Part of a small language model's weights.
Size: 15 layers, width 96, MLP 256 SwiGLU, vocabulary 1467.
Architecture: RMSNorm before each block, rotary positions.
Training: a variant of Adam for these matrices, 107M tokens, 6501 steps.
Each number is 500 + 40 x the weight over its row's rms, rounded and kept within 0 to 999. Layers, rows and columns count from 0. Numbers have three digits each. The size before them is the row's rms in percent of the matrix's.

# layer 3 MLP down (transposed), 256x96, rms 0.0658, rows 57-105, columns 0-95
070:485446499508491520579524523504461483460514478458506519537430484518567517462447471458451513491443497510470479488497486555469543502488572532474559535536479429425518456398512473574489440503471514620496517456506495525496498504522526491506401422480473459559532514518485574501551492485515516431
098:451462455499490447533461549405515560460552502457510506529592443517427550533507476487489487536461525519562430526530497500529569531456477502474468498477461498507523473536444452548502497478489474542479562515486466511451502442577521496450501563503530464478550517533615485517537562524555532446
038:518531555500539544525504510508556512484532438514565487470478539530483475525476491585483488563437503544469456448493441514544536551468504547522527477486426482450516521554521501510408525510454518453464471412530497543485458527550469480512390483508491435469521546555497479585418470468548483517
050:528498497514588430533536585478570579516537484420448575542521570498576515417507471466491568516519468547470487491452525501468422514497507472551494466545489540482533433513471491480477535502432492503524534498441465526523493489528516442481552465513471560478578485495489493451467503511515573476
152:534494583541525515439471458508520512481511472518553532458501386485574501463484489485443527487497438502493494554485608489520454502489475478538462503481544537541461424500535470486555588484500506379473408450433450465496523523524472488484543489526502523509528497507459439515459506500476448517
119:556497523507526451559484572400471491486528508495496528551513539484461496482436515534515466519470498515473599447522499555432483471501595544470529487482443504480503542480502516545447483498516448635483565460489465534517480544476569505458531495531475528510469537491565552491552528554541538540
081:580489544449500571466522523463497585519529532512579456467538465491456477516468440363523429475439496478457453529548490473458497526446510532453501502487491426488476511460501450486499508490533486533480429535487511479533542504517516439503492501598508428458478474536509497563490547525542536456
063:514507541483462532498526460517513421477507484501529583449503512499544476455518501526467503525492444513538506502485546531497543534481492516488509507458535481446531440431508594502531479532540496393434443526472522488547507475448473518443537511526526474501454390502504434571515540442607529571
072:471524483556519551478472496445515486506535563595532468521439506509537500536500515482477588465496545438530530489510503474497471509447502481580505506539500519519411501417489438414431534497506501370527482531507557490521459572533470478510522465516455484438557427519504487550511503487466499475
052:509549591521435496510524480459453432511494466434501521512448495476445449548503536495430512566503492514497380414537475513478529526469532477492473511490540468526524494503548562502515495545507493546455445469526522469465526507545421471488519550519460456409509502491459491595477567467482448542
157:533479457484465509486473477500499500509510494398486486520503517525468503550549511544555507481499495538452498481544398473431524525479540511477512518563472481462535490555485576531488488482477518669528545510479532503532511550511570498494491470476519429475531552496589560538529446427488477453
146:488540528599466502535468477563542494527514484511496477488524514530544522469491503498500499502408474525446486524511556487539506515481498522554515520555516543516478452462454539455553565446458469455478490528463447523490538482467488439509471524468507584516470501592451548433496492461362497596
036:569524559573417522461524526496509481479478533531496507512583442477475481521461487477451495466541489439499526545560486479459523565541499494473487399469494475536430540419447435490526500461532574464478525440518499519478493511537465502506532488530489511551470450526472431548522583512403485516
061:577528526479498524534436496493491496548524424493537514518535506533414495489527509518455518489478474498423528482519570460525520531506507492346496497422489483539494392515555532466440501511505479550486517515577437507479541486512499491537468592414512480510498429528501496493550467490470504485
138:508509437442526528521485546439484529485468458460551478517526473509421505481512525487502503462461491539422507487588443518553504568546466497546460461542504513475418489566472511518525486516470513622535498452526548536458448451512429476560503528452502482471534478445503527581518492509413471524
117:580500519482530491506483557419543480495494522436548440498523518500531519593548445486533448452495502524475484398502474483507520514472530452531532540495492476499601496562437513527488466524588460554527489476531516529528529555490498552479507539465456498476565499473586504572488436514556469448
079:489510508460524467522515419444508519502454486551445536508466523456478540551451518502423541530473510529510479500550512478494540511467495468490514518494508537403480481572445467468462545443559445382462529443446504447433478451483476465522535536594504540521474479466517559478526492408473516494
140:487534514541482492535490444372517547527536483429539434479464513485505507569506448490471470481471543508540553448476493515450536514506538483552556517557498493478566543586441417478472462504456536487524540509548521471536516532477529479413540470489488489446502544521585468489499437487562468458
047:554566445535473578439483490575581494586482498512554459449475479506529470511545454473500543434543474504487453489471463469522529480484423470515513453544551499472390468454463510478594505496461479553461480569479544492465528504463516506477525512493553507504482418451466520544488537492535466485
095:471514565461480547461512456544554506496453461544515526473535423469533513456500521488516498515458492497491508507459582545505472556491458466495467560432563513450505420468495485467509570463544510339464472507527435462568518525493560502500545526496498502501443563539569460508466490497525491503
128:476533533483513490468545452571524506470488486562525513440495506463528554462460522461498510470479509422506471513475550528553518529481442504538555508501556474500515498567490485442492530524484462322492457446490497531539458531507527522464556557539446491513455537562430445497472461495428479468
127:549497454488509513525511553538402523486509498482489492506503547510460482559466495406529547441480456513467410495530492445517554463591519516499569506503470462546462511553527485465489475587501508619493534484542502519494502424490481519516436552470456480536540486452448526505538456544429537500
039:457513494520432510442521554501516543506509580494516449495486498527492535460505500485516468506511539476472485513533534522515454494464452477503453474545467531588474558434521511563545527469491509493476528452450512555492379469542573467574516529523465441578473454510539449532403527489417454481
107:598490462435496483508525529488511506433478499479487432493508559484473492442491439465478484532496554566466452498541491463440478486495584443607584542525485479450456424546506425496480521463489558503523509489504510471501492576510521473500532447540499553489512465468486555521498523498433462588
048:625479505540457475468439517514481449486479535480483576525466538478469496506464490533471504484519477439565522521495488486513517463548581498502540487515477451474465468473493487538473468544478488619485507523471443560547436483545510477458481584472468495526516471429552525479586477534417491560
105:503549423508478570520544467491566534540417498456476410534461497475504478486516416499547501473469430521460517443583499517527556556486467502454432503511532423528462483559537525525498516473462502415470532477489485488566530555449490554486557493573505529487470467537519531502491438493527488546
139:466449444523515481561504530504513493507509544498494458508447504525514502491530486576569508545461536474476528411476437515477518463519569490427544528566489417503521558524488613509463455504513515551543552516553505505513497575504559498473509437504469463513484536494630560507514498454518496543
035:518505453470479593518465457441495413444452514458498503460514478549504520470505421494427497513424474458553448521501482450506486481577491569561506501571514550565522483467572484550535511521413538502512516445579510540525464479463526502456505530516488408513476519479517518559542477482515472494
079:441527577486486505450454547477472535528506541560514491445556453466495489519502580410544491475510499506480463462423497476576473529586518541463477507457519522524496538509522504478484536490427476408479489486472555504539546560476495490562443558472482484411449490506478406530470448507485490487
109:544417529579514457490470483394504539445464571520510501548467573479554482517542486492501522519530489545452467523479481474445451482467550511444556493474466507478462462456538544553539467501585516551510554515510490586438469519500522450593524460455564476546494514491526534526500496489549518531
046:471516471489506533478498547424525503530506496548515531559513497534519499444460489491540460454479438469553528486505543522392473626532483573523491517439550512541463502502548510467448458515524537424467556492451502534565469493436527522468418501520467490519553555509541441464551530512436513478
027:522533468593540520509550524511549495505493490488486456571516444528504606568539507383508494479508466515529462552520468493429555493531537465509496527481476497480466543550527529556476548469472482513579479461443516495426459500516519500484554522530406520469522464423510467431472538523537460522
135:514527520488513529452521450452454524492501416502525530534519553496550474444460524495419450492470481488521499591497601520490440504558460530505426493512495514533383492527560430511572513466421487455472481495445492566438527497487492473514494503510485507528514502557394463501493534504528533504
046:458515514454475465515485470428444508484532499541485422542528422531496498517494534429530509495488536439436501541550504470499540510453420546425453568484445438486517574554470488530517491488473553513510514461501523502525463560508502461522463454494503499505525487550612503575507551499594556510
141:509546524482553488493574493471518478529444533522504495464443494498493419528535426445510436464487496507570445529465427549456489478513496526559521479475469499512499573504489472497412424523530505505503546510480524477508522438513508419449470517528427502488531495508426546465492573480598594497
042:483440488520464483520489463495505502540484525473455493433499427422564551448500570510548465609533479548567514528510497518562509588554458545515442497499446504496473495483435519440565464500468563533435530495536517520522479493486497560505516537421525450485485493485413481561455504462495501511
122:485484558482507552452529463513556470504508492616464553429481461484522520475389440534447553526480516535539529541575483485505581455484415528530537475520535572545478511498503491491506483531448562433493486443464469491480499493498461491493449560576466508515497518494503462513494478502400501477
135:441525523488490478507570479491465548582456439534504597494480499548494549513494479454529496439573480452496472538476507524501477475504476485568548524580522505443439480458508517490518513495512468386475480514505573530494540504385477503515423471538477480451429481488451474438526461465526498494
024:505507539509492563434481514517520544516583500448515438508479422432465520456513463470518451552491458500483440516519490492480499468573533420487541504518558531454484478509500514509481443466475517557494556478515470542511511489610509515550447429465484526599448477455495548451497454493414498445
122:497516469483521563520570451480532542567500451436515458513506531504485445509566510532606464467457536535423528438543479531483494544463554508453473510514494527510440562466497505495483481552464584608466555508490454503478508533547491509442502470477533420473578491534527552500462521459511463509
161:486494548488492531484484467584471516504431515541477553489533492456498516442499535511444531506564504395474474511469561529513492533501516515535484538492482469511383449445523517402541520467526481443448500531479453473417536451480490486589499506518496537540503436502427528500479562496413518482
070:507442522477552434487428435486525504479536473459534464449472574522457520520527497521532508432522492431484505492509437518479566442477470518439496403472503555498429581482544475534540468481542476512541532564564509493486469486460467461496500431529552511508525535487475606538514505502448430506
066:544588470588570496502515469563510476537476506474496503602527543472429555516463501470546512484514577482489471529511494493458521509564527476482495546490491446601523535521463495541484446534551459483466526556521506504485472541480488567494502470562468479577524488529527551523517500424570560443
074:532536521558456533482565618562497464430514559495487493551512536489554511560520496491476439459510509515499566520475538529443474469513457488516527506489429467538510508411485472482486445539604479519485444558489506505517475492483502452458509426590457456506538499454531461468534558500504563508
174:510454507514466487582436517489544435441507472425451521498450540533509488505475522549531505563503530519491599458522386494506572494487532463451522466510454514426540537524496487518480505467546506591565530521538558514552481490546527563466485525467539460550559518509548512519491506503451441460
103:551556462522530528540472532391446510519492476416533521487490484502488447548504534530590461504531495484530461443527486471462466505546527497482477456509554444509494528552494466514497492553541572600510486474520472538419465480514477505511526594461495468462598497509524520562468512518474420543
057:483508514499477515555543502516502464463416473479506574458545460458556465521470474477471506510506481517520529562447615551497436457576482492490528577553488531516508439475557478552562505500428482382528510464489487516509469507460491463486528473516503515478551447528484494493443403444510514461
090:541495420456525487528454521406496481536474499439491515535537486594487492553508451487532498563471452518494458453593490476525431513515529428581476501523421469465500473484472527573504470475523562614512504537493470557491501485530476503501500495468497495480497463415550519507581524487539502540
053:502547543462507570564551517486524546487438456528521501487482555507457478477526509499550554476444438482434538513516489529495524533507526429463429502511520554487548468499530526470493515527435524366401487439455437516533539535534541514466524474508507565488527528447518418462502483489448540487
# layer 3 MLP gate, 256x96, rms 0.0734, rows 58-105, columns 0-95
092:480505504514456488536465564489478512553466502572520553464439479490513428485548509565537477514496573434476507436543506497524508548520465473457468468473551513451544539556531558499513529461450506474493493545445501476542481504505485484386446504584453520457572452533538491491596479471509519422
046:530600512484490458474540488478530471586483481497456492505460512392518538444503539470485531378490433457507495492510519535446517436502499476520497508506546479521490483532454515505439488475478529516444503509478449516535520483515564499491534622469507514557505405501477547513513495412497446443
062:524536582496487502472475481480524538444506492482459512356465585485535431494468524460475502400513468495498533484514549532536524483550489490551520487574503512456499472512592534533452553521485560487487491480471410495525440518512491476595529597481478546495515465508503486498488488521540466473
146:465476440515515535467418538448572526519522535484488473497459516450450469472530471555486445511493522513487488528541413520460498476448549504519573523495489421490490596474457589480493421557491435531470450497558494461480528533458495486540500507477501446462566549460542541499463418469505525541
115:463479478431527541472524461517468424469457482474484491533493505514450523481461535565517525535477453531559534458493406467575494464438500443518598480440499486496510510550473484505535558506424422520474467510491538470519543476531563482539492496446507467374526433507530534537490463470471483530
087:502415459502512505474488454527473465447493519564438534631470518433435553501507487422484558558499453460517545425514504480523489502484566515493491474497500520494529474488466496550511489444554512495463488521433543560524515547531500484501482524481496474430476474525599406522495498528453432471
067:486556423502486509489526452511502471485517530493428500534458442502572497465561480485515525506498476492502517434524502481626488529526571406522532466476506540484495562525492523531487505501410515534651476496466515560504582471470493503556514536523489484547496520511515430468556524484474472493
069:493531448455508462535473574482502473582430463490518493437494586534535415466456520494533574473543480556444513487534470526542547510485583493484560553480503530506424486520483476503480373508528573500484491489518518518527468493494453480503515438546452479456504488497441519509495516438481422521
054:518404505508495511538566518525510536556512564549426483651551427480469548539481433459495500499527507520484530530488495431546456501487557478543465492579469511469471516536529492495562544543500505518558533556497494538486513461507514451464505497529478532608519552500514486481529474452487503456
152:519446453540428468463428501456528463500454568499490518542500517511493506525494519585516495510445550516413515490476459483513499489518529502439543521549534537505491538499491549589432496485491450583500470579495553534500444601523471528520554462526568502466471526510510575475584498488483510445
130:493458493516475454512485441477571469539468514555573447517470475510508540500532437495482551528431496538464452490577473510511548464495535526521507541567506531367541518408457557470534505499503467506539493533463479503492590541487514451532496539444503535425559507512459538495569458484493529541
048:510440524492508493516394552515501523488510500508473512439528571383393514562529522403525517558491569485461478509488528561538490511473498439493502478532461438471514473470591487490473482488523513510501503507443464493509480529497466492579558539451476450457470518547529492516511503600513513469
067:532513484516498497568473527500551484581482522475460472524515598565551472488490453581502504499547535516458511567404561477469579560471469551524518497511526465477462526425484469545497406505474514486542499457487521528548509508516418508455479486461552532569514470453518441512552560541492483501
137:510511428472529563529499509530502438509474526499459453494541478555464497511457483496528512455482451496474567506487471468576464535519475533520550471413536463454458502521478503548490500538543547461611481470522560557561520521505548449459416542521545447444516536504496430471579511547532442457
109:559428501525499431523478523441570501494531478516460441563420500450473494486456464453525523499456529427517498440528497513437495445481538510537475515602492487445530457541524479503410520469575482529494490486541519445492452512511534503531528474442451526441537533473502584483449430447482521504
079:533468531497479488536510480455466531583463483551510528438487541521460534576472443538457519478471462526481466512546461438534539498512521529500523600499493479428505432484451486505536408433579516531452543526521525426487552492548546511550496487501415509442525525501430479501464512548504436527
135:504449494536502468497430517501532494415420603487430511517492484478457529458493433499505513535467558471479440460480510507502434454517464468517414424518491477493516542515531527525443539468462498543519555511518505577532510509524530493540553513537474521594590543495565550504554519490471535452
058:517419529490513506519497486525460477497489476468495485462480514486501528491445522472476489470455477448487476514491491436637520508481517536471509529544520471559517496462602451520533585477550510485503516477564528473493457530549524489419496457525474494353502511514520466541448519610469467514
092:449539510512527476468392542502462462511481512486518426495519510486382416456451505564487461507506496484504521421540456476413469497481591512524554543484480497452502536540502536509563492534525434488471459532536466489518494483500454523553582534530454451507469492532566489559486540495461473529
133:473448531449484484441516511520482536494545464468480514553481589509510522489474463559533477510484461490520428468515486469454498466481510526492508490548518471489571510554526470447525488542489426466412494518535483511510439529517510509496553473505383465435457589447495513565390422505455509539
117:523475501510565427461487509496425502466493487520509437470535557469538400489392494481537437522505466466481477439510433468439513427480545518488568521503520442578540472531490487436564440509496453526463480544494489456444524559505464531476562472524524469490499550520498538527432482483523475543
053:433643458511474486483506497516476523536483486488497513512464496495593498496532512533534536407488491471522530475553488396552516486520457466529491470472453465483511516477600535519492422468465491476370504468521468471497513516482543515543496514468508478440483488561464512541458471577519514518
108:560540518468556485474455572515521459501551499522428488541513563478579531444479488454499489493518503481488535541449541487418487562498533409474557487501489517510466456579422507560526472441510498418500490499405549527537512557517590535486515553485524477477519499489534454516514461454471484464
055:464450556490545528490584429501476512446501500512577494436542475474540507482535453463503493582493552539503561502548464456461483461503481509486474491492519416510495480520526505491474499478513493552447515488536552482400457525502397502559487442446516481467448588504505517518399566515501478527
106:469550480494443522531536535491548493526463519468535523516468523610450547498537490491565510462532476530441539516485481592509527489543426497485508441458517501493450518459572532496494479575469538469485517497477460522607571451485595549401476534510457535506452475491502557489509479510536520523
130:454498507495501502547447512468591547510498503452507498507438473489457523556523502559479469558452551500523496438538438502485483455464499527501530569481446439477487546525460588530504505575581456565537487603548533453444546554536516428486500512496422551517487501535512457543519514495499479471
051:518564389499508486494520451506497483610505499484564471415501502563461472448530501474534519562511391523496521528474514543409480517491461521506486457458459476481469503504440504507486470495494506529508470480502522483508554542477526492357512514424524439514474524511436538474522445540516501513
087:462591499488462517502491465493442486522544549496554513530509374393548557454519461511472468504472454499496472489518519505631494470546481496475484480477489511464493530477474510536492549450488558489512520408532546519531476533497460520423467524452464453443503489514465449517497453571508550474
106:541466493486535459530538502509476510447524539565539517496455461547491476539496434438461508546469605459456460545515473562447515510435485475439454501544485425422563468468470460456488496466573488545495455520547468466469482560528457469470476406494452510481578512492504473525539526441503513477
053:500530536472518467497477563491492525540509502462563487501571543497581534485436548474539440397511502500464483532463526477553508513475553485500505528546506450566505475479623485474501389519473501490441489430486482449500477532519480529536505541599503423470551470485520505491463501567475460508
030:524576507522473510489517485507532470521497501486502500403497538570527542497503527619541446410496504479517547478511534499435531490490481543502440525500506526565500511463558490529485449527390486550471523434501429538459473519433481525394519467490511569520523458452555477486535480534522480514
140:501478451538512439550574528538517507458503572549452468482455430493459512536506517476544515444528503492457480438493393541494584477489528439486555524472523525436552498466442518513428490499511526488491524495533505456528389555475494537488463452526541479460523465408537497526489471430490477524
054:472522512469509509482556490496521519431481443444470507553534521387488506467524525575503488507495493497487507469535495509440510485509504533478552487480431456492494501487465490500511455497468510506478469518569524502484465497471519487617494591378490452410487473485420500478457438439472598526
138:486471523456507489504521505469493499542492536542507544451549510399531453540446523476456550508455594509441473503477550499513579528494442499542524513522569458443543438505441531527502480441597514517505510525445488436595501541604480443519502495530506454523517556532491512518530492470483545476
051:507391473544536507534449452509520485490478530515514530506481459495479451511491575422518501473508531458480504539485522675521467535460438485512498431510508455497507446523537468493439522487465465547538465496510502500556532500519444456628524516546511442514518490504567498483526502453505495484
113:505430479503485507487492477442538460488511496557488486507482519507448541524442471508487513530500552523543587419528465466453466510447471589516501513477485517561490503549561460457508447529598529490558494593425517461381512485483524532468464432523456458514545561551515480507470481496499517538
136:478509496552513486535464550463544589458566492497500483496509481509476502428445499472452545458524542483433449554539509496498573489540453484579463589573471432463482499458527515549543596437495482532479519501540520441496464541515451516500402485486454534508570515521501550523535509514524543499
038:521588453496499510511525490515484489580502473472516513532500601675496540514488493458500487483487441484534524471498479317516507499484524508510478508484473455545507503451571460494454527536474485524538479486517486487463540547481533528400518518493482476463494513479479506483503492517488517513
122:497528464517505508492506556525511504536452538482477441518495529554539449537480501502523490487542491533462522578454499451451510555570494491524454483405444476526458519534576580467507443638486521548479446476551522524557487456485473518513442554547584492505461489480545546458556506513537509517
164:465445480568486389557487548530496466470433541547494567520448542491486470454495475537432538534507556458448454529495492473502508492453530473482527531597474426523549508439442511487473547489553469543513570563524535485527482502506499467498536544497480534508596511475553570487546518502509531461
077:480399563524527532510568509529490482481490562517545491545542496495464484526466524533477490620472476508506440509489503555490531488489476544445475457492537467509488482476504536471452605498504462481543527542572455457515481521558583526460464366495457510501547542492557522479539525479508548516
073:507523421506510516459516492539501546528510530437455484488520607394466496444549471529554500559508484522480496511473513539405570439531466477457526459455487524503513499510623544530500438524470538503493517451543449522503558542451529517504447522582480513500534507451491477455475463447511518513
073:490540488508509470427466494517535508405492436490591514519518445481587522531522479562519510511516469485539509491602504516463491481473547561490469539480452501512497455535536531501514448497475515500526549406566475405436450509490587571440482482455457513446483516548493502536499502460471462526
170:466465492528516458545523530470483493480544517531484461493469503459524520505507492519474522490471572540534466451529420489461526477504512556455565554542508481503658487509492516544401498483538545592478508516475545471534437552535515525470441459503551537473486560528562499565485495463545518429
102:493463479477454517462511508540459484531451446470515510481543490506582488490501515542500520423514524476523532534506493481440510480513488499456504499477591540567490498495530525553458565539437519504465482424514490575517440467405488491417463541490534463397495450420571435506481473574500471510
057:518549530549529466513516477499531496412477515534425498506507492447440506508493481491498455455483526467492486488546509403407528507524529438499485541439526509429509485471385517509464427528468489555539459529440502506558505537566518525490505558551489428518475551540538457464502466420453466472
085:517465481445520482510488517484500527441511488482555553574441556505448484548560451544525452592522477473489457456510464503427504464541514490530524500566504436519511549415554515461546532508445472566440500513558478485519453539540497481545523434422461517451446502498492549519423501533469497557
066:468462559509504509475505525485505512454473502470467446400506640455434494493445497508552494580490440502499467493482551601496504511466607528487563420471554499469505496488479498588515464563468504460447522464506445512523497454510488514494486562577506467486497538484497508485481541493492505502
# layer 3 MLP up, 256x96, rms 0.0712, rows 58-105, columns 0-95
094:566441557479554509491581556487499486486510448459494482492548510491468521584406546444545569497447497459520436528519483477449521445469468561533529560548437506552499492489419490517496494504496470555458490454458498473497423564461469444597488469469539494491494473482502479464481513543478451490
051:498541515480503519484446500526456484442475490437427467448527537502506575536495529495506471580502495518554479494502512471566524484502497511521464516440586473570496508497490504511512390562510482474510514469473498488457515481467347518391508549609516479452483516462506490496521480471505516537
065:464482471513511487527548489501542498516492513517484461495477594482604531553551503468531484407501435489541465507496489593482560522451475497463540523494498432465477528484540492472524487484528523469347468472498443524485525538483465480387486477502465484478459506471515471506516533534484399505
138:493448549527468526435495541520548566477534557543543487545488484494482504437538473531450474471504449486513472570514512564507439496447443475584502515499558423519471549507474510442520516530498420458498397464490450447442514487456509499500495484451432480487574527480465499538441529478520556563
118:548529524550466482557467583474488491552551490491514453433491425508536506493521468434475496490487541460434539518523526487403463506529538529438438523530475525469496472419460565517412483511547558526530572465505480526472438546447525541475503516488511514581474551510498442474567455517516502474
087:483530478521499540528446533490443525552520524471532498488575544449491548514503472437555549522527501486502508513545538543406575567478470502535492597480541559485551457611533567493463492450512512475403477459439550537544473486491492520522455503532533496429511504499524524473460480492503428506
066:494497486489477535477541444496468513528525518495474517520524382485532446470521476430519522511483408530489503532493524554627533617546553432471537474489530501410535505541515481511522504525524495483534472473409496519526536507475479428507508539563504484543528469473465479516559540577511508499
072:501466472477499485455420529508498481489487544506611515475470486521597443555508549565488552447489525466521574477499484513554450509499556485508530462500467541518480492501482475450490464458510465455541497495531449501503480533595386451484538526594462487555532489467510414534523537460465500490
061:481429511526490493485487517487505511542492514580444505586517458591522523510470495560486454482515485490479520437491514521572439497490524451481519450537396471473493495478519470516531531501445507471647516547503493518460518479504486494434520369436474491487485534507467464512514468564499545516
144:494548486440613536548512548472481510493522454443479462464470526478509538524508514457518541485549491509561473475588430487483523493477541509494520521481423459445533479531533523450550473549550582496501591434516506477552538453467547484492455510498447483495569543471553497500436426470508457545
131:480479438526475461518486494465561431542479530532543455479413464502540512476496422498504585500458525565440437472548484497491537484482535551501524504548526504407534555435485565496529459494509494561546523532440536536461584518464501466546504532500531513424531514508451540516536430467474528549
043:497490467521492512487428551524507487425538526505489467513486531425573459522556494463536475524508472529494493489466479499410439492487572528482533485508488469470485500461446505463452592475515505425507519468527576535487520521494556550460480591594442485537476569535463483482506551606493465484
064:493465477476534513462475459519464445531511504560513527516487531471612426549525481525456519426473599520487552479565467449456495508524556455582515494482409439502526507473457474487514487443485448497545472520480543457526488568553469528441546494492549470526515546512530570506516529524473425524
139:521487499485492512492538513500494475477496416496547570489508540465480520478518558466498439507492478465520440485580467546598463464490512469499522523591481476576540455497481500441519548454546462529476497499529563421440449514563448485545513431501481515425483457555512515525388500549475523516
109:492575510456488528527460519540454509578460479453548525452565468524555440524540536553479489472499506550494496521480420505542508532571475474418556479458517503484501524482463561522550555537492561507551500453470476576516538494446460520467462526576602486522456494480556414500481491507465485487
088:506480531524527511493481464480484507480500534522467445424498529586493555522446478448508501614518517519505474528472508418535506480424611550533599484600447416483473535551496491504533464545531499499533482538460534488440484475473552508507531456495488482528532525520523496501518498396510488488
131:535531508450535543538544524586540466522527439468513465490537475489509505593545594599545493520511514489522573474510481515489569483495532537517499509462526538502535472481498531549485452547540505512541419478559532467514486541491521481473489461551567411467453483558408475483526509551555472516
051:494551445474547536545440534509476534500460488465501545457524626420481419498522501428507496428500567500486504474524479547436528479521571490526480513461497554526425451465519511547526540486465475432435476479514514533547494479542521492447431535469543492525448554497479484544468441557526501485
086:494472544513519475462472522514445512545513556541533482560517562424454465450491514456518473462502468477459494437527508517426398480464516460521525521458549454495538427518448472500480467472550389492510464516519432474530562515510464455547549488429498465494482520509486448596433543477481500526
133:454524521441512494438486564497492494541499500453494540544488568499479604475517497470530468504499441523552441438490424473451469495475582522531550449514513482468533535529532494442531464551501445476492475533552507505505440546498554484499549459515394466461443565472473464516424443498446523527
129:497602492493456505494528556528527472554450497469507487488478535547432528501497493498490538456476526520516430504459536487556506536485492516462514437551564580530467544497547527555462495542412621502581530461515517565515509466472514551541447502468416479550517496441488503461547537535475526502
047:480504495490499525498458447483473497423519493493569506417544450638623438497435450538486521462495464530491551512479468531515564467541548545510538573505485522494512475510482472522520548420526499504533513552497480456524470538556477540572453510434516494502494470530477500489490470417507489511
105:538473479513448539494526439485468576409546514459492537467512498469605521509556493471550497487542499435555522523589514444497503488518408493431435498475555519493503525482495503446525510457530450564437538554567568507471468516445425492513488518515476527479516494530533516472421480513527460511
055:523523503481498466515460528540503511481516462503460483470521462581470622512513529495475522598514498525534472491484539479674475477476519455445525527514490514578507468474467487508461488437547488449510500425508478480492576510509494465462545525473509539465534446495507429540547467471436503480
103:461396500517497475493539506519564496492496491432534413497470570598520583554534458487540518584500462485483490473516518476580492470439519493436501525530496490561476494518498486480471497485537536510493515443559470435443475561472481499502556438519457551489523445547564523508517435559466480479
125:530517465515522498480517517472465406506492550494426451532517513524492540467445524513554560498541471501461511521461481451524559485561553476431537457513495520471575484485500500484456490462438538502511556426551484533579443514462504565512516484532562483482521537445562596403551456486486466529
042:483501466492526469540489494488457513488472539509465511414494469448495554465511476406547490555523467510482520497443511334594508473536493413491473519522551506488509472500448530491486552409503520527483483509474544537515516508537500501412544515584527507442516483535544453506497542516472541464
074:475547449506499512512517498482436504410533412541479523451503436489508470507454492542497532518438480490468504525549494526429577472543560555438527561499429487422518460503578551477514475429558499500516529474516461434550510505494429531459463543453505487465552489534449497563491439504540481492
111:553433528516565479493495498525488467581555513477455491526501459479524448491604464577508526539488501499510461541498488526556498484529548467489505451527516469527478480503493527494501455551541453444528522512517534475488539469567496485497557433449666584542504577494522526472513478447519504507
055:474475473497514457496421549514559449488498515523563500482515411672454508450513499551490509428474426447502554481473478591475488500484536536492506481545440491461509510500472496466504481478495542520577508481587434452483514537523433510500547472464447512537508484472478482518506480494506535526
035:520498503499454509490577484506515494418536526523530523550499374518394502484548501553494540569498546500485473498464501532582512527515480444483500553482518528504506511595472519511451537418512527488519496553484506514548515504468518507479487525458515518450510447469516497500543466650472539553
138:473462490522501462488612507593442543534539513592500518520506425483481494483522535437483484434504508518495490485461502503481538535504485463544485549456557505511472476497443438506484503476504502441444491469424487431460407507485501568517459474473517466487502401432472506555436508500509577520
052:479437451490458521499458514491531521471471530492534519498538439479576509484475501446513488404474485519508465496523497340489519535572388549519472509437570537529469530524587526505505468503452504523522517549486426534568441523528525503499510560571508480499487490501485487490520473484527552502
136:519507525489537476481491483482473554484515506523536487532524499524541544464537464510531486463539453469544477555533427467474501497413443478503453586499506495567549476461535478545526500415478436528504526479454407436494509594439496482470508459591456483558505476560488421493442520478537441477
046:473591476475538505468471510517492469526462556492457499394518561460438438496412528472538441447500415505480486488490471508577435511469562532559480480461533488581496496456531507502486520522439473570472532499478529508479493498525500475569553587552429507452475472480470538485508518461518488523
111:526511546520554506536534506474537482604533523614525552499448477480511566556470450481435534547485496523529499472578443514465553472465446543516534547509460549475467469455484491487411500539592494493559475512505453532515489438479481527502415501480502538459527513486487505512491531574442543482
134:529523527557504482539484562447508560470562426520508459490458516518543494450437540437452518534507524447472516567547487448504591431497509532540493573525433475479490453452564520532518580408512476557454515485533483420493483539524487526546430497519498543483533500553545486512525491481530526480
037:498586511513496491517539493497470468449488518509517502565481526528592493489488485503493537510495491507530493517467518270463493509498548492508530455520498562501466505464420502554519477501529546516559473507467530485518476511496367507553466452466478502511490483498473471495497516559499505481
125:461535468509513534524490476476543519525535493499497560502489513443394528494559489409506470491443559508495496430541468520475509504444535540423588529604494551475537507493483426481540543426497528481504528538485474523438534520522567512481541425507422546433520484509467459476479468500455481478
166:469485489582483426551456557560503498466431535555501581482478491512515476440522440489407507522508536448469473500492493446450515497478529471482504520555463417526527528493481502457492555474573495509526549570554514482519481504483505447513504542479462548493594491426566570485556498496518559476
086:478511481507525480486537454520452497474494504506438503513499510509521411473523454586487488436512582461508517520545465447436567496506530464530558486517515494439480519486434514502557465438550482456458505463515504473514440539489416447450466397473549530497489550499521493521487497504466356494
068:528526446478511484506530469483512486560500492503429459482496460528548424560442572464477476525463514459497566409523512502509445476505489525508476470430488553550457524470520490522499589558514506526569453579465524489485505550515520488530484452554464461592534464521504553442572435495536557475
078:481485525477532453543499493456513498434499476505552475456543552466421505551476546567516518480536504547508479498471535533469509472509525458574528441527459476556519482459458530468542492407488522504431500572572426474500503548525453491520556434490489513366498530478457482525525517443473467564
174:557531446450501519513451516470565443512439465411453501492480518543438514538459518533566516539531503483426571509517488528547530479481564431461512476500432505438480549530513547484548491506452483504543546512587545526490515494487494481503580530492487443493558460465512516425539439525454449555
099:535581544492490511526476464506485479518493468515538458492444537510494544461535507452522501571454439518509543494588473484466552424496490461506526601518500574508540463493439463500491565458525461516473518479543483441516451471579465545507449538545503511473477489556539547494376454541505455533
061:555621511509498473514501475499469466464468538527465545550534471489466588490515505567521542509521512483437459493461520571448485550508612541497550470506465478518518497447486455489520444509487501483580443433415442501498523584531457461500505523434544467511490512527465491484515498533487580498
093:490540458541506499537455486478547476541523517538503484466519436411534473532461522548480579481492465459440495530446498433629501482484441507505505479531433517438492474517517525564461451457546565490544503515464507539509518483500569493470496494500552459511553450443527508465614476438500512457
074:516349473491512521523482441482485470508491520504445511431486566470471519491522460600476512567528410485477490523514497375561473513531505480515472485559435491456494508478448484491488490489451482498507491537526492474503500488509581511466543469422440486503481556501527457518516481400509483506